python train.py --d_model=256 --norm="rmsnorm" --qk_norm=true --tie_embeddings="early" --parallel_block=false --init="normal" --seq_len=1024 --doc_mask=true --steps=18220 --dataset="wikipedia_en"
Each number is 128 + 32 x the weight over its row's rms, rounded and kept within 0 to 255. Layers, rows and columns count from 0. The size above them is the row's rms in percent of the matrix's.

# layer 9 attention output (transposed), 512x256, rms 0.07, rows 109-127, columns 0-63
size [110  91 107 100 101  99 103 104 100 103  97 107 100 104 106 100 104 107 101]
[[ 74  73 132 183  53  84 109  87 139 108 127 127 118  99  84 138 111 194 139  77 184 167 132  85 142 104  78 163 116 142 135  92 144  96 107  96 143 123 161 117 175 165  97 127 112  80 119 105 150 166  96 202 137 150 100 110 111 102 116 155 144 137 102 155]
 [139 170 118 141 141 177 161 132 114  78 102  55 139 131 126  93 165 193 179 111 131 133  86 141 225 148 133 171 136 135 146 115 126 107 126 130 140 125  98 147  88 109 123 157  90 151  47  67 152 116 216  70 137  81 204  85 122 158 181  80 103 114 133 113]
 [150 130  89 113 139 163 156  51 107 115 105 141 116 161  94  93 137 168 103 130 145  79 116 133 133 102 137 208 177 126  95 100 128 138 142 145 111 149 125  96 124 106 189 120 164 131 140 112 160 132 113 128 137 107 116 141 134 101 129 181 147 158  80 149]
 [174 159  81 158 133 124  90  90 129  66 165 170 136 158 156 126 120 130  98 139 113 121 170 135 111 194 108 137 108 123 168 111 162  81 111  91  94 143 145 119 136 110 101 141 146 135  84  87 220 130 135 135 127 131 102 138 146  94 128 186 112  49  79 203]
 [172 100 170 159  95 109 161 134 141 124 136 163 180 139  92 153 121 167 184 129 149 185 126 151 114 114 123 193 155 139 184 139 121 123 105 172 116 113  91  84 140 129 119  67 126 159 123 117  70 148  82 100 144 116 120 143 194 132  76 179 118 143 157 174]
 [127 140 145 142  66 154 157 137 140 144 128 121 142 102 112 135 131 179 115 161  96 140 101 135 173 114 145 143 155 192  77 110 101 170  68 167 108 143 141 156 115 142 205 145 176 192 113 122 150 154  89 156 147 103 123 172 150 122 146 123 129  90  98 115]
 [103 107  91  63 122 151 144 150 124 157 142 160 140 153 164 142 100 143 145 164 144 112  99 126  78 129 104 172 161 173 152 141 156 137 186 104 209 188 120 124 165 148 109 161 101 133 114 129 112  92 118 155 112 144 168 154 131 126 150 158  93 153  93 100]
 [140 190 146 130  92 114 128  78 117 171  41 111 127 141 124 154 179 163 139 113 144 118  87 154 127 107 144 140 132  65 138 148  89 149 108 122 183 146  84 101 134 106  99 117 131 153 101  59 126 158 126 126 151 147 112 103  83 128 129  83  80 184 145 125]
 [112 119 142 126 120  44 132 105 152  83 109 104 133 163 171 137 202 136 175  92  87 109 143 118 126  77  97 156 154  99 104 176 133  69 131 141 145 104  46 113  79 109  88 138  79 116 103 176 162 126 151  99 158  93 121  65  79 182  98 134  99 122 167 157]
 [178 112 104 109 138 144 158 168  93 121  90  98 105  90  92 130 151 164 146 157 118  88 155 126 101 205 159 107 162 121 124 150 128  94 199 116 105  86  42 221 154 149  71 192 119 146 138 114  99 189  99 148 134 121 118 135 145 170 118 130 140  97 156 117]
 [ 84 125 126 120 163 106 118 110 141 148 141  50 127 131 121 142 138  75 101 175 213  88 165  77  66 126 120 134 112 145 144 126 127 146 156 168 100 168 105  80 113 203 106 151 109 110 132 129 118 156  65 149 125 111 116 129 131 137 164 117 204  90 140 120]
 [102 129 114 137 170 114 126 151 143 188 153 131 170 130 121  81 110  72 117 136 105 165 111 140 135 125 145 174  88 153  93 191 181 181 112 132 144 178 156  71 133 108 160  84 106  99 147 158 137 140 130 132 107 138 124 171 151 203 132 130 141 141 133  92]
 [146 151 185 110 111  97 117  66 140 146 153 182 123 131 169 112  99 108 117 166 216 155 110  89 143  98  68  81 105 100 117  97  88  92  93  97  95 157 208 131 144  86 101 135 138 137 145 139 193 113  97 158  91 140  61 135 165 168 126 164 108 102 133 120]
 [138 119 124 159 140 156 105  94 107 143 128 144 144 125  70 115 183 114 122  97 155  71  99 169 168 144 108 135  82 118  51 123 150 156 107 118 179  70 159 154 166  92  84 120 135 147 155 136 139 103  95 134 153 106 139  98 124 102 139 148 112 134 152 107]
 [142 110 127 110  87 132 165 154 169 179 118  96 150 167  75 130 199 139 180 152 159 172 140 106  74 113 135  67 169 133 117 180 164 147  98  49 135 128 132 110 136 118  46 125 153  97 150  82 110  85 137 118 103  74 110 173 148 151 104 147 145 136 110 130]
 [136 141 158 127 115  89 136 140  80  54 119 142 126 116 138 148 129  94 108 151 158 103  57  82  93 121  92 148  79 126 113  89 151 128 170 135 134 145 177 123  88 150  88  44 134 102 100 120 122 131 138  43  87 124 123  97 122 144 128 142 139 176 183 189]
 [137 151 159 150 172 158 105 154 131 194 197  73 175 130 167  85 124 116 106  81 144 177 119 103 159 132 150 145 131 157 176  96 109  94 110 131 168 101 124 134 133 104  69 178 172 128 153 149 142 195  85 115 159 119 101  92 161 143  96  78  95 159 148 157]
 [ 87 153 147 111 147 160 214 116  84  59 118 148 102 162 120  89  72 113 112 146 115 137 148 163 172 135  93 160 151 145 161 128 125 157  27  86  69 100 121 119  91 117 146  92 136 185 133  79  75  54 130 158 153 127  99 151 107 140 148 193  98 148  91 145]
 [143 132 159  93 139 151 120 185  76  75  87  94 140 161 126 179 160  86 208 119  87  99 168  94 113 120 203 119 120 120  62 125 100 113 162 144 117  97 132 127 165 113 170 158 146 166 159 117  94 205 156 155 117 155 144 152  59  74  96  62 194  81 150 112]]
# layer 9 attention value, 512x256, rms 0.113, rows 110-127, columns 0-63
size [ 97 105  97 101 100 106  99 102 102  94 102  99 106 100 101 101 102 100]
[[ 81 125 164 121 105 125  72 103 114 147 108  86 114 122  60  96 112  93  68 151 148  80  64 114  91  77 175  88 151 140 107 135 144 163 105 146 178 125 102 143 164 117 140 151 165 137 169 182 132 159  68 142 155 102  46 102 141 109  81 190 149  96 115 167]
 [158 103 145  99 115 143 116 126 156 129 174  85 194  81 135 142 147  93 145 167 117 151  97 108 127 160 128  80 118 129 114 170 147 190 137  94 147  82 145  65 190 121  59  98  43 119  91  59 143 162 165 129 144 148 143 142 124 131 100  72 144 122 197 135]
 [ 76 109 130  94 145 157  96 148 145 183  93 142 135 122  79 132 121  79 153 115 111 111 129 119 127  49 107  99 107 117 143 146  75 127 136 181 148 113 109 142 207 197 119 104  95 122  85 160 108 133 127 159 112  92 155 115 208 172 126 105 200  94 179 122]
 [122 110 117 123 127 173 151  91 126 166 135 119  83 132 194 113 155 101 153  95 139 148 135 117 112 115 155 131 122 123  85 138 152 148 109 100 125 128 132 169 103  43 151  97 130 115 149 157 117 110 192  91  83 130  85 123  54 153 111  60 139 141 168  81]
 [ 80 141 170 104 166 150 143 154 131 106  84 139 123 153 152 182 104 159  99 103  97 127 133 120 154 116 182  74 152 101 182 182 146 168 163 129 130 158  73 121 137 120  85 137  99  72 146 151 126 136 119  71 133  94 109  78 128 190 125 105 131 139 229 140]
 [121 176 116 143  79  68 198  98  90 140 215 118 112 120  74 128 161 170 125 129 125 114 101 161 150 167 126 115  91  71 159 164 106 129  83 122 123  96 137 114 116 160 140  74 176 158  93  94 135 137 133 137 118 178  97 139 133 139 170 103 124 163 115 132]
 [137 142 177 137 141 107 141 139 139 138 185 119 134 150 115 140 153 129 147 151 127 122 171 103  89 102 125 175  92 181  97 178 133 152 140 165  96 113 151 142  90  76 136  83 146 123 171 188  86 138 189  90 108  69 145 156 151 189 162 162 120 185  92  55]
 [144 103  98 117 127 165 179 131  96 180  72 108 151 126 154 174  95 127  89  94 125 188 155 104  85 115 143 146 151 178  96 114 143 185  67  91 108 107 160 113 137 132 163 146 171 103 189 113  81 133 167  82  98 146 116 133 153 137 110 154 155 135  89 100]
 [113 133  82 111  79 125 181  90 124 198 138 128  95 163  81 150 111  66 111 143 136 132 162 105 143 119 148 131 138 142 127 113 168 111 112 106  89 135  78  73 148 117 187 107 167 171 228 174 117  59 131 130 149 103 142  97 100 102 135 151 145 122 110 133]
 [ 87  99  72  95 119 171 152 152 204  42 101 124 116 124 136 134 124 104 104  71 111 176 160 107 120 204 176 138 125 157 143 162 135  77 133 129 174 115 125 180 148 101 129  87 143 128 141 164 155  52 161 128 127 101 142 148 141 152  60 120 119 138 121 113]
 [101 135 132 144 140 139 166 167  94 105 122 165 138 135 144 159 160 143 165 141 143  83  81 153 126 129  60  94  74 134 183 122  88  96 106 138 148  50 126 143 153 118 172 130 100  93 103  99 136 184 176 132 121 168 120 111 106  71 168  88  45  79 129 145]
 [128 133  94 127 143 168 116 213 170 155  69 138 118 113  82 178 131 139 138 135 109 169 161 127  93 158  67 154 106 121 134  84 146  64 129 158 140 117  84 160  52 146 142  86  73 107 149 150 118 136 113 119 157 122 174  84 166 164 145 124 126 179 132 125]
 [178 181 161  58 109 141 155 127 125 116 116  87 127 110 116 148 102 132 185 169 192 193 156  82  91  85  88 119 189 144 138 116 125 149 151 114 119 114 138  74 140 145 147 164 122  79 156 144 118 163 187  96 139  93  83 128 146 137 110  98  88 153 177 143]
 [143 119 153 167 151 138 154 137 108 173 104 103  97 148 168  88 123 107  91 119  96 172 134  78 112 143 139 137 108 104  75  62 137 120 104 191  77 127 103 132 101 109 210 119 126 159 170 153 127 103 127 110 107 163 117  43  99 167 194  86 108 223 155 112]
 [133 115 133 130 182 114 125 133 137 184  77 130 160  86  89 172 152 112  59  77 148 169 176  95 121 140 103  86 129 167  95 141 131 108  89 161 173  89 175 115  99 106 178 130 147 161 144  87 111 107 133 134 148 102 119 120 147 174 120 101 111 136 117 147]
 [146 131 129 167 116 150 147 143 126  98  41 145  90 137 104 123 116 176 138 168  95 140 189 123  99 168 106 141  80 110 151 153 146 127 108 126 127 145 103 224 126 133 167  72  81 139 126  65  84 133 127 162 146 114 155 136 122 115 158 151 132  67 137 133]
 [ 77 138 119 100 113  77 114 110 147 150 113  97 118 134  95 161 147 112 150  92 135 108 184 111 150 126 229 146 137  67 130 156 108 110 181 139 157 133 101 116 142  96 162 134 167  78 130 110 128 195 122 111 186 138 159 122  77 126 112 114 205 100 119 124]
 [163 122  93 124 105 108 172 132 153 127 122 140 168 113 124 115 135 121  75 171 192  89 161 135 104 145  87 137 165  99 131  74 128 129 163  85 100 131 161  97 113 151  56 132 130  92 129 108 123 101 106 154 118  86 149 172 117 122 154 149 104 158 161 131]]
# layer 9 attention query, 512x256, rms 0.0925, rows 128-161, columns 0-63
size [ 86  89  95  87  80  83  98  95  93  90  90  82  97  88  89  83  96  98  89  98  93  96  92  91  96  92  97  99 101 100 103  88 105  95]
[[ 88 122 139 166 105 152 144 111 133 112 150 149 194 132 188 132 134 113 154  86 123  98 153 176  94 166 143 166 109 102  88 122 158  76 112 157 147 161 139 115 124  96 126 102 126 119 111 121  61 143 148 136 130 166  91 155 153 146 182 112 145 122 182 174]
 [123 154 109 115  56  89 122  71 103 126 120 215  79 128 139 130 141 230 124 135 110 109 137  80 178 105 109  72 175 118 166  82 129 117 142 110 117 157 115 142  44 116 140 123 153  91  66  63 111 125  96 133 131 134 101 159  80  78 120  81 108 120 113 152]
 [134 106 171 141 104 157 161 190 106 156 132 140 111 178 143 138 118 129 105 133  82 138  92 159 145 176 168 154  74 137 125 138 125 159  77 167 120 102 140 167 123  95 127 129 132 123 161 116 163 142 116 120 149 105 111 101  73 122 103 134 145  88 187 120]
 [130 163 117 116 142  80 168 104 105 171 119 115 115 135 139 141 146 168 116 111 118  87 166 152  74 106 197 206 143 108  77 190 132  97  62 125 147 116 142 128 125 133 191 130  76 170 120 125  78 117  98 182  88 100 148 119  99 125 130 145 124 161 158 160]
 [ 76 146 152 165  62 153  87 129 125 154  51 129 161 150 160 122 101 140 190 176  96 152 105 119 156 107 157  76 102 187 151  70 109 165  64 126 139 121 109 153 146  56 124 214 154  83  97 142 100 124  94  77 146 119  88 134 129 135 142 100 135  84 156 134]
 [150 111  72 132 128 155  79 146 172 155 175 160 155 138  97  95 108 145 105  86 155  98 114 113 131  57 107 121 171 176 185  87 134 179 151  98 112 114 101 160 168  92  94 136 142 130 129 104 187 126  88 156 116  99 175 146 136  71 124 130 143 143 113 131]
 [106 156 139 109 143 147 154 155 131 128 140  72  98 127 126  76 151 102 139 102 154 128 148 127 124 150 134 146  83 148  86 141 132 101 121 136 140 153  72 134 162 154  78  80 107 106 153 178 135  82 169 154 108 150 111 164 159 149 119 138 135 157 108  92]
 [119  63 149 119 139 124  60 145  83 120 156  99 144 173 166 151 130  91 135  69 118 114  66  96 137  99 152 141 122 138 166 113 153 122  72 140 222  92 130 165 132  73  96 190  89 112  91 148  95 150 196  76 137 100 176 123  79 128 115 124 180 139 153 132]
 [167  69 149 116 102 102 161 126 126 109 160  90 137 179 139 114 139 100 161 145 103 146 131 106 104 144  97 144 131  38 132 134 163 117 106 130 198  45  96 182 128 109 120 106 116 123 129  96 136 117 156  52 146  79  76  91 135 134 151 138  98 114  99 119]
 [ 98 111 108 102 150  81  99  83 109 138 150 146  98 150 128 192 191 133 141 142 146  76 134 138 190 163 137 113 142  95 113 111 134 173 141 137 103 110 150 104  90  66 136 189 123 119 148 145 105 185 135  92 114  59 123 206 195  77 164  91  84 112  93 161]
 [144  90 100 125 142 117 167 110 154 158 152  75 123  79 119 111  87 124 105  89  95 107 115  62 146  84  64 117 121 152 154 150 184 114 146 132 161 154  91 114 136 122 110 186  77  74 131 176 104 112 196 110  72 165 161 170 118 151 105 196 167 145 115  96]
 [115 147 204 134 105 107 125 140 131 125 164 100  40 198 233 156 151 128 134 101 120 106 138  99 106 123 128  92 104  93  96  82 141  73 103 114 144 120 125 155 130  77 119 136 160  95  97 112 153 109 152 114 102 110 154 123 123 101 113 138 105 130 114 128]
 [156 121 117 200 145  56 132 142 150 115  95 132 125  84  90 105 164 107 181 116  96 156 143 100 120 102 126 122  88  80 143 192 124 119 164 116 164  92 127 144 235  95 135 121 118 178 146 149 156  99 168 119  49 131 138  86 123 200 108 129 142 160 116  84]
 [142 186 164  94 117 111  97 144 131  83  94  91 193 144 165 156 116 171 146 146 136 166 127 150 147  40 121 128 118 155 114 156 155  95 160 186 164 120 100 171 155 165 145 146  33 145 118 145 137 126 134  97 158 158 157 150 144  96 135 130 135  85 139 120]
 [182 148 162 198 166 126  86 145 114 105 141 157 152 150 108  79 125  68 110 192 150  97 132  95 127 131 129 133 129  92 155 143 128 107  50 130 159 173 173 136 110 110 150 132 121  93 141 129  99 142 174  83 179 137 134 167  79 139 138  72 138  90 143 116]
 [133  25 141  98 124 150 117 118 151 123 178 135 103  94 124 131 148 181 157 161 148 155 119 124  82 138 134 128 141  65 117 117 115 134 143  90 147 152 154  93 120 147 134  94 142 142 133 134 163 166 126 143 173  89  93 150 122 108 130 104 187 160 178  99]
 [159 122 146 162 166 177 114 123 124 129  58 204 193 147 131 142 130 146 135 128 170 158 145 131 174 152  99 128 178 152  45  97 104 146  94  90 114 117 122 134  50 165 141 112 123 126 132 153 154 125 171  66 186 106  53 169  85 107 135  63 142  56 205 117]
 [103  91  92 150 145  86 156 120 117 110 151 124 173 115 146  81  95 152 116 124  93 104  79  95 156 133 136  37 139 125 128 128 121 149 148 128  92 123  99  88 111 111 115  69  87 161 154  79 110 161 115 122 136 142 112 185  62 107 170 117 103 151 106 183]
 [149 113 112  65 122  79 135 170 131 125 189 128 114 163 152 143 114 112  81 142 162 134  72 200 120  55 176 141 137 139 146  94 110 157  88 132 142 100 123 144 127 102 146 182  74 152 187 123 125 154 102 135 182  82 101 121 112 147 129  96  73 101 183 126]
 [179 121 129 153 121 179 166 129  79 129 142 109 136 114 121 116 201 138 158  91 136 159 145 151 118 125 148 167  79 120 127 172 145 193 128 101 148  87 104 107 139 170 120 152 140 166  89 203 151  96  94 144  99 183 102 102  81 112  75 114 107 106 133 141]
 [ 91 171  85 113 126 129 125 113 117 130  94 200  96 109 136 101 139 132 127 176 126  80 146 140 137 173 101 128 151 164  98 139 121 103 139  78  93 127 107  83 100 189 144 159 139 173 138 146  94  92 104 135 131 120 170  76 170 117 104 150 159 160 142 111]
 [124 175 110 112 130 130 125 222 125 152 105  80 152 119 117 133 141 173  97 141 132 103 155  97 105  80  89 115  89  53  91 149 119 125 177 110 161 150 107 149 124 167  75 127 155  96 140 171 122 111 125 167  74 157 150  80 173 111 153 172 172 131 100  66]
 [123 103 107  55  93 107 125 127 109  96 179 143 157 117 143 181 161 110 157 117  86 135 138 131 126 100  91 128 137 169 193 101 144 119  87 120 163 179 119 172 137  74 153 184 185 148 162  73 167 185 140 116  57 147 157  89 141 133 133 134 151 117 118 141]
 [ 93  82 174 143 113 118 120  62 183 158 116 159 130 141 130 135  79 178 102 105  98 163 136 121  93  81 102 160 108 117  79  89 129 162 100  93 131 175 127 141 119 125  99 151  86 118 187 128 150 155 144 162 112 117  76 188 116 159 115 152 116 114 116 107]
 [142 130 171 149 101  91 114 121  44 158 111 138  90 154 120 165 128 115 152 123 119 132 114 169 115 130 142  97 119 140 170  85 157  94  92 170 115 123 110 180 151 194 164 121  98 164 111 116 112 147  93  95 138 204 130 171  85  93 171 135 176  95 135 109]
 [ 91  76 162 129 100  88 158  90 106 177  77 111 150 110 136 156  94 130 143 135  87 187 112 104 132  67 146 100  95 107 165  51  83 137  86 154 141  79 156 140 168 115 179 193 121 194 133 144 121 134 121 136  58 158 181 116 137 110 205 163  86 100 148 114]
 [135 140  87 109 129 174 149 174 110 124 161 115 125  86 144 188 139 116 126 125 163 124 133 105  88 106 128 108  96 151 141 139 131 141 109 100 133 117  76 137 131  96 162 121 145 138 139 152 134 176 115 140  70 187 189  44 144 159 136  89 159 142 143 138]
 [181 193 148 119 131 107 143  93 135  86 171 129 115 137 131 155 121 110 204 129 118 136 123  99  93 161  74 173 117 149 133 115 141 181 101 114 118 146 114 178 160 119 136  88 137 141 112 109  84 160 186 121  72 169 147 111 114 118 113  95 131 159 161  94]
 [159  68 145 147 124 161 137 116 151 152 162 158 110 143 137 135 201 136 165 171 188 136 131 202  89 150 156 110  84  30  83 107 136  96  97 142 183 138 122 131 122 152 107 113 117 109 215 191 127 191 112 129  95 179 105 106  81  73 155 107 117  96 113 102]
 [126 116 167 110 144 141  60 112  49 141  76  79  50 157  97 178 129 124 101 127  96 114 120  99 170 192 176 107 104  72 145 156 151 115 175 130 118  88 126 127 128 172  96 135 104 103 145 116 100 118 138 155 162 114  76 103  83 124 101 119 127  95  59 175]
 [ 91 116 137 113 118 181 134 134  99 152 156 153 106 126  96 115 142 166  62 139 177 112 100 147  82 105 144 169 122 158 114  79 154  83 113 116 104 157 163  52 120 124 196  96 134  91 139 128 129 124 152 255 188 134 153 198 158 104 103  62 155 128 101 122]
 [169 105 155 158  98  71 120 155  91 136 120 135 124  94 149  76 121 134 144 108 112 135  92 125 208 138 116  93 147 140 110  99 123  93 100 168 168 110 129 150 117 114  54 129 134 129 140 100 106 182 156 100 151 102 164  72 177 117 127 165 155 170 173 135]
 [ 96 172 175 118 115 145 128 210 116 139  92 119 132 139 110 139 118 126 153 181 123 187  78  59 130 129 121  50 140 146 148 160 106 154 149 136 123 128  76  92 143 160 129 100 192 148 117 172 164  70  98 125 113 116 155 129 118 105  87 140  82 169 129 136]
 [104 112 131 202 138  77  74 126  98 106 158 148 107 144 168 116 138 163 124 184 102 101 139 194  99 103 147 119 130 164 108  87 135  62 114 111 196 196 137 122 139 122 129 121  73 134 156  85 103  89 127 101 124  88  83 134 132 100  73  94 130 136 141 148]]
# layer 9 attention key, 512x256, rms 0.0937, rows 128-161, columns 0-63
size [ 94  90  88  92  99  83  92  91 106  89  86  92  92  83  91  88  92  95  89 105  89  92  97  85  98  90  97  93 108 104 101 101 108 104]
[[179 127 129  93 133 117 102 129 132 182 107 128 175 176  74 127 126  74 171 189  97 129 142 163 126 188 103 143 167 130 145 131 161 180 151  97 119  17 175 156 133 144  76 164 102  90 149 120 115 102 202 156 138 107 178 174 164 163 132 105 125 175 157 133]
 [137 177 161 118 147 159 138 148 193 164 145 121  85 139 141 136 116  95 129 114 115 161  93 132 128 120 111 189 110 121 177  86 140 147  92 107 118  98  86  79 115 102  92  88 128 189 127 141  96 136  97 105  82  93 146  62 113 101  81 127  97 186  97 105]
 [119 142  90 143 122 189 104  98 101 160 120 153 161 158 195  73 171  86 115 152 145 112 154 166 134 100 172 118  86 176 133 129 132 117 171  88  99 119 142 103 135  80 122 104 140 130  77 109 170 130 107  89 117 153 150 172 169 127 133 124 147  46  84  93]
 [ 92 126 139 139 148 148 118 160 159 116 192 102 154 188 132 124 118  69 157 167 138  99 130 137 138 159  99 144 125 124  93 192 101 155 104 101 113 107 166 173 157 111  86 129 117 148 120 111 127 109 140  95 115 110 127 130 125 157 143  87 140 114 126 125]
 [128  56 102  67  83 212  91 100 169 185 144  90 103 159 142 131 131 153  78 105 111  93 112 193  32 110 121 143 106 100 190 128  77 118 146 121 126 174 147 131 125 101 161 131  91 174 169 174 128 149 107 196 160 178 117 101 153 128 123 122 141 119  90 170]
 [140 106  72  48  93 155  63 151 100 127 166 143  99 100 163 159 114 127 133 129  73 159 140 143 136 209 123  94 147  49 160 135 114 109 132 194 133 182  95 104 141 158 187 166 137 139 135 163 110 189  67 156 172 149  91 154 120 115 102 127 170 126 101  51]
 [151 198 129 114 117 135 132  80 140 166 162 138 167 145  97 117 111 194 162 155 154 126 161  92 117  92 123 165  87 176 164  86 109  96 105 125 110 133 177 160 118 122 141 123 144 152 137 142 223  67 121 132 136  84 154 190  58 120 120 136 100  82 166  80]
 [ 77 127 118 173 172 158 174  99 178 105 162  71 105 122  47 145 122  75 156 212 133 167 171 131 130 193 125 180 134 198 156 216 102 133 136 132 121  99 166 142 167 132  60 137 144  91  84 104 120 126 168 101  99 192 112 164 101 178 114 120 127 148  97 178]
 [ 87  94 156 149 111 148 150 118 174  82 137 132  67 104  58  96  80  39 129 171 109 193 124 153  94 201 168 113 120 136 120 149  84 140 158 141 208  58 139  64 168 123 102 172 185 104  97 130  96  74 122 160  92 165 116 131 112 162 128 179 165 122  79 149]
 [153 150 177 166  92 121 172 157 117  81 127 157 137 140 132 117  63 134  89  95  93 107 111  85 165  82 123  52 175 160 192 156 126 213 101 122  89 175 128 114 109  95 153  82 143 124 202 133  85 102 143 119 156 107 122  95  96 113 109 127 110 105 101 124]
 [109 133 139 140 139 107 124 108 152 131 141 131 130  96  93 148 151  82 167 151  46 135  74 131 166 139 162 155 133 137 128 178 115  67 142 117 148  65 151 125 146 161  67 178 134  95 158 100 126  57 104 114 123  95 101 112 149 151 120 139 122 217 133  94]
 [137 121 120 100 207 126 196 165 168  98 151 185 125  87  88  90 147 159 151 141 132 100  78 120 122 122  90 150 137 172 115 156 163 123 147 130 136 132 153 105 175 129 128 131 177 111 172 157  95 158 105 186  93 133 150 116 100 139 125 146 152  84  53 152]
 [142 127 112 123 137 106 195  96 168 132 163 183 154 146  93 131 130  89 168 105 130 110  88 158 134 173 119 186  87 130 106 142  60  72 113 125 176  74  84 107 139 137 122 120 121 143 158 175 113 114  76  99 136  93 136 143 141 168 124 141 110 159  93 142]
 [152 122  86 126  90 133  94 137 110 148 137 102  83 106 128 103 165  91 157 172 119  96  76 176 120 147 146 110  91 103 109 128 125 130 125 198 192  95 144 110 142 126 156 155 145 121 125 153 120 157 108 141 107 167 169 190 126 135  97 134 156 138 110 149]
 [117 106  95 192  54 123 130 119  34 109  57 126  67 109 153 192 186 163  58  97 124  92 114 116 125 137 139 126 138 145  89 113  96 100 120 143  94 144  77  79  94  88 150 150 149 105 157 117 104 148 130 154 136 126 139  80 151 123  84 113  66  85 126 177]
 [104 164 155 147 143 102 150 124 111 103 159 136  77 190 116 112 160 168 147 160 148 163 156  60  95  61 137 131 148  50  80 101 114 103 147  98  99 225  97 120 101 159 171 122 151  73  92 153 151 103  84 115  91 142  91 121 100 148 115 100  95 138 210 122]
 [ 53 142  61 132  82 128 109 126 149 107 118 142 172 173 131 161 142 147 115 119 150  87 133 116 112 127 109 123  96 141 155  85 114 145 123 114  75 166 129  95 127 113 142 103 136 137 134 140 182 150 185  55 178 126 103 143 201 162 109 137 145  73 116 130]
 [ 91  68 146 110 138 100 114 145 129 104  69  70 168 156 151 119 143 185 189 111 111 112 217  59 109 129 122 147 127 176 100 143 123 122  64  78 108 162 135 130 123 137 155  89 171 162 127  83 152 163 162  93 120 144 179 141 131 115 119 143 115 207 175 110]
 [142  94 120 106  91 139 141 203 117 110 159 124 117 174 128  98 145 142 104 194 166  73 146 101 210 160 132 160 154 118 106 164 124  92  85 130 145 166 145 111 117 187 110  84 119  66  67  83 162 114 109 212  97  98 124 141  41 146  62 121 136 124 140 139]
 [103 102 144 105 185  97 147 175 117 125 171  91 185 119 154 125 133  99 181 146 165 179 122 132  67 167 148  96 118 106 126 166 181 137 116  99 155  82 130 108 105 103  69 163 112 130 157 154 110 148 154  96 129  88  70 147 166 183 180 121 160 112  70 104]
 [122  51 163 143 153 119 170  77 169 127 157 198 127  71 137 135 101 120 107  98 107 150 135 172 123  80 104 156 137 209 136  97 100 121 107 112 115 150 192 162 152 120 136 138 132 101  71 104 156 103 126 113 172 107 127 106  93 116 197 131 150  76 160 132]
 [147 144  75  20 129 162 167 126 127 128 193 135 139  96 128  96 141 102 139 150 143 129 104 158 149 144 157 175 104 129 120 131 123 162 118  72 148  36 114 183 193 146 136 146 181  80 102 169 116 141  76 136 124 180 147 123  69 115 126 163 215 156  82 157]
 [109  91  43 106 117 110 134 109 150 130 137 134 102 171 162  81  87 142 141 124 128  97  81 114  98 122 155 143 152 131 190 153  91 141 136 117 122 162 157 118 114 169 222 127 119 118  86 214 151 143  96 160 148 143 115 105 113 159  85 131 110 114 103 102]
 [120  65  97 148 129 131 141  96 166 108  99 155  78 125 135 161 143 178 122 113 138 169 132  95 175  97 127 156 163 143 131 152 111 126  86 155  99 147 145 162 152 128 132 152 113 107 119  88 187 132 113 157 157  91 136  99 129 170 108 103 126 125 120 133]
 [149 180 118 111 165 179 140 164  67 105 135  89 117 141  96 146 144 136 135 137 156 134 142 229 116 126 148 104  70 141  97 126 165 187  99  94 134  96 127 180 101 141 106 126 114 178 154 141 133 180  67 131 155 174  85 174 146 125 160 175 130 116  89 143]
 [ 91  45 147 135 175 146 132 105  73 117  92 120  82 141  87 122 120  54 110  91 115 135 144 162 151 129 168 166  67 123 141 144 128 155 174 127 130 148  75 143 129 158 162 126 140  68 110 154 101 137 143 190 174 136 144 148  75 132 132 169 150  74  93  93]
 [147 101 133  92 146 130 164  68 112 201 146 119 177 112 131 117 115 108 134 135 155 139  97 117 142 147 232 187 159 126 119  91 118 165 162 189 126 140 140 135 141 216 150 154  95 132 133 175  70 172 161  79 136 155 149  86 191  96  96 167 110 128 181 184]
 [101  51  74 152 156 125 118 124 143 146  83 126 198 160 120 104 135 119 113 127 167 104 112 176  99 142 110  93 100 172  97  87 125 159 124 119 101 133 158 143  58 151  70 182 150 123  75 150 131 189 128  89  88 172 148 118 129 102  57  97 140  98 148 156]
 [124 113 134 133  80 149 128 148 139  72 122 154 150 120 114 102 106  93  89 141 177 143 102 107 134 135 121 146  84 126 119 137  99 121 127 100 127 120  94 130 109 145 116 153 114 141 138 153 113 109 170  30  72 181 142  94 138 115 162 141 100  79  91 128]
 [159 148 110 102 104 120 119 141 139 123 133  75 183  79 112 138 162 187 127 132 158 199 152 109 190  90 166 116 107 128 180 158 188 143  65 153 100  86 134 169 155 141 159 134 159 151  86 127 128 188 155 140 122 124 141 138 172 131 125 113 130 164 108 131]
 [145 147 138 186 187 151  99 172 115  74 138 121  76 120 137 171 121 168 136 165 154 140 137  85 103 145  87 170 117 147 142 122 120 103 124 127  74 189 146  79 175 163 166  74 116 107  42 139  98  71 117 141 133 183 114 103 127  70 163 138 122 134 143  97]
 [110 132 110  90 159 109  76 144 153 101 111 128 158 167  90 129 105 110  86 166  85 155 137 167 176 174 134 185 137 135 101 162 136 150  84 116 183 124 168  59 103 149 131 143 121 110 185 109 136 106 178  73 222 141 107 153 119 150 142  93 125  84  34 132]
 [127 160 133  80 131 121 168 125  98 137  93  79  63 140 114 134  58 137 161 112  75 200 149  76  78 124 163 109 130 189 170 124  86  92  63 138 135 135 127 125 170 193 129 190 207 112  95 167 181 157 163 125 152 134 152 101 133 148 124 112  99 135  87 125]
 [104 194  89 122 109 108 216 140 130  85 171 100 119 163  99 113 161 150  48 163 178 123 164 142 104  81 124 143 171 150  91 117 135 132 150 182 147  81 107 155 109 103 111 132 140 173 167 141 128 104  61 144 157  77 104 139 131 104 142 128  89 191 141 190]]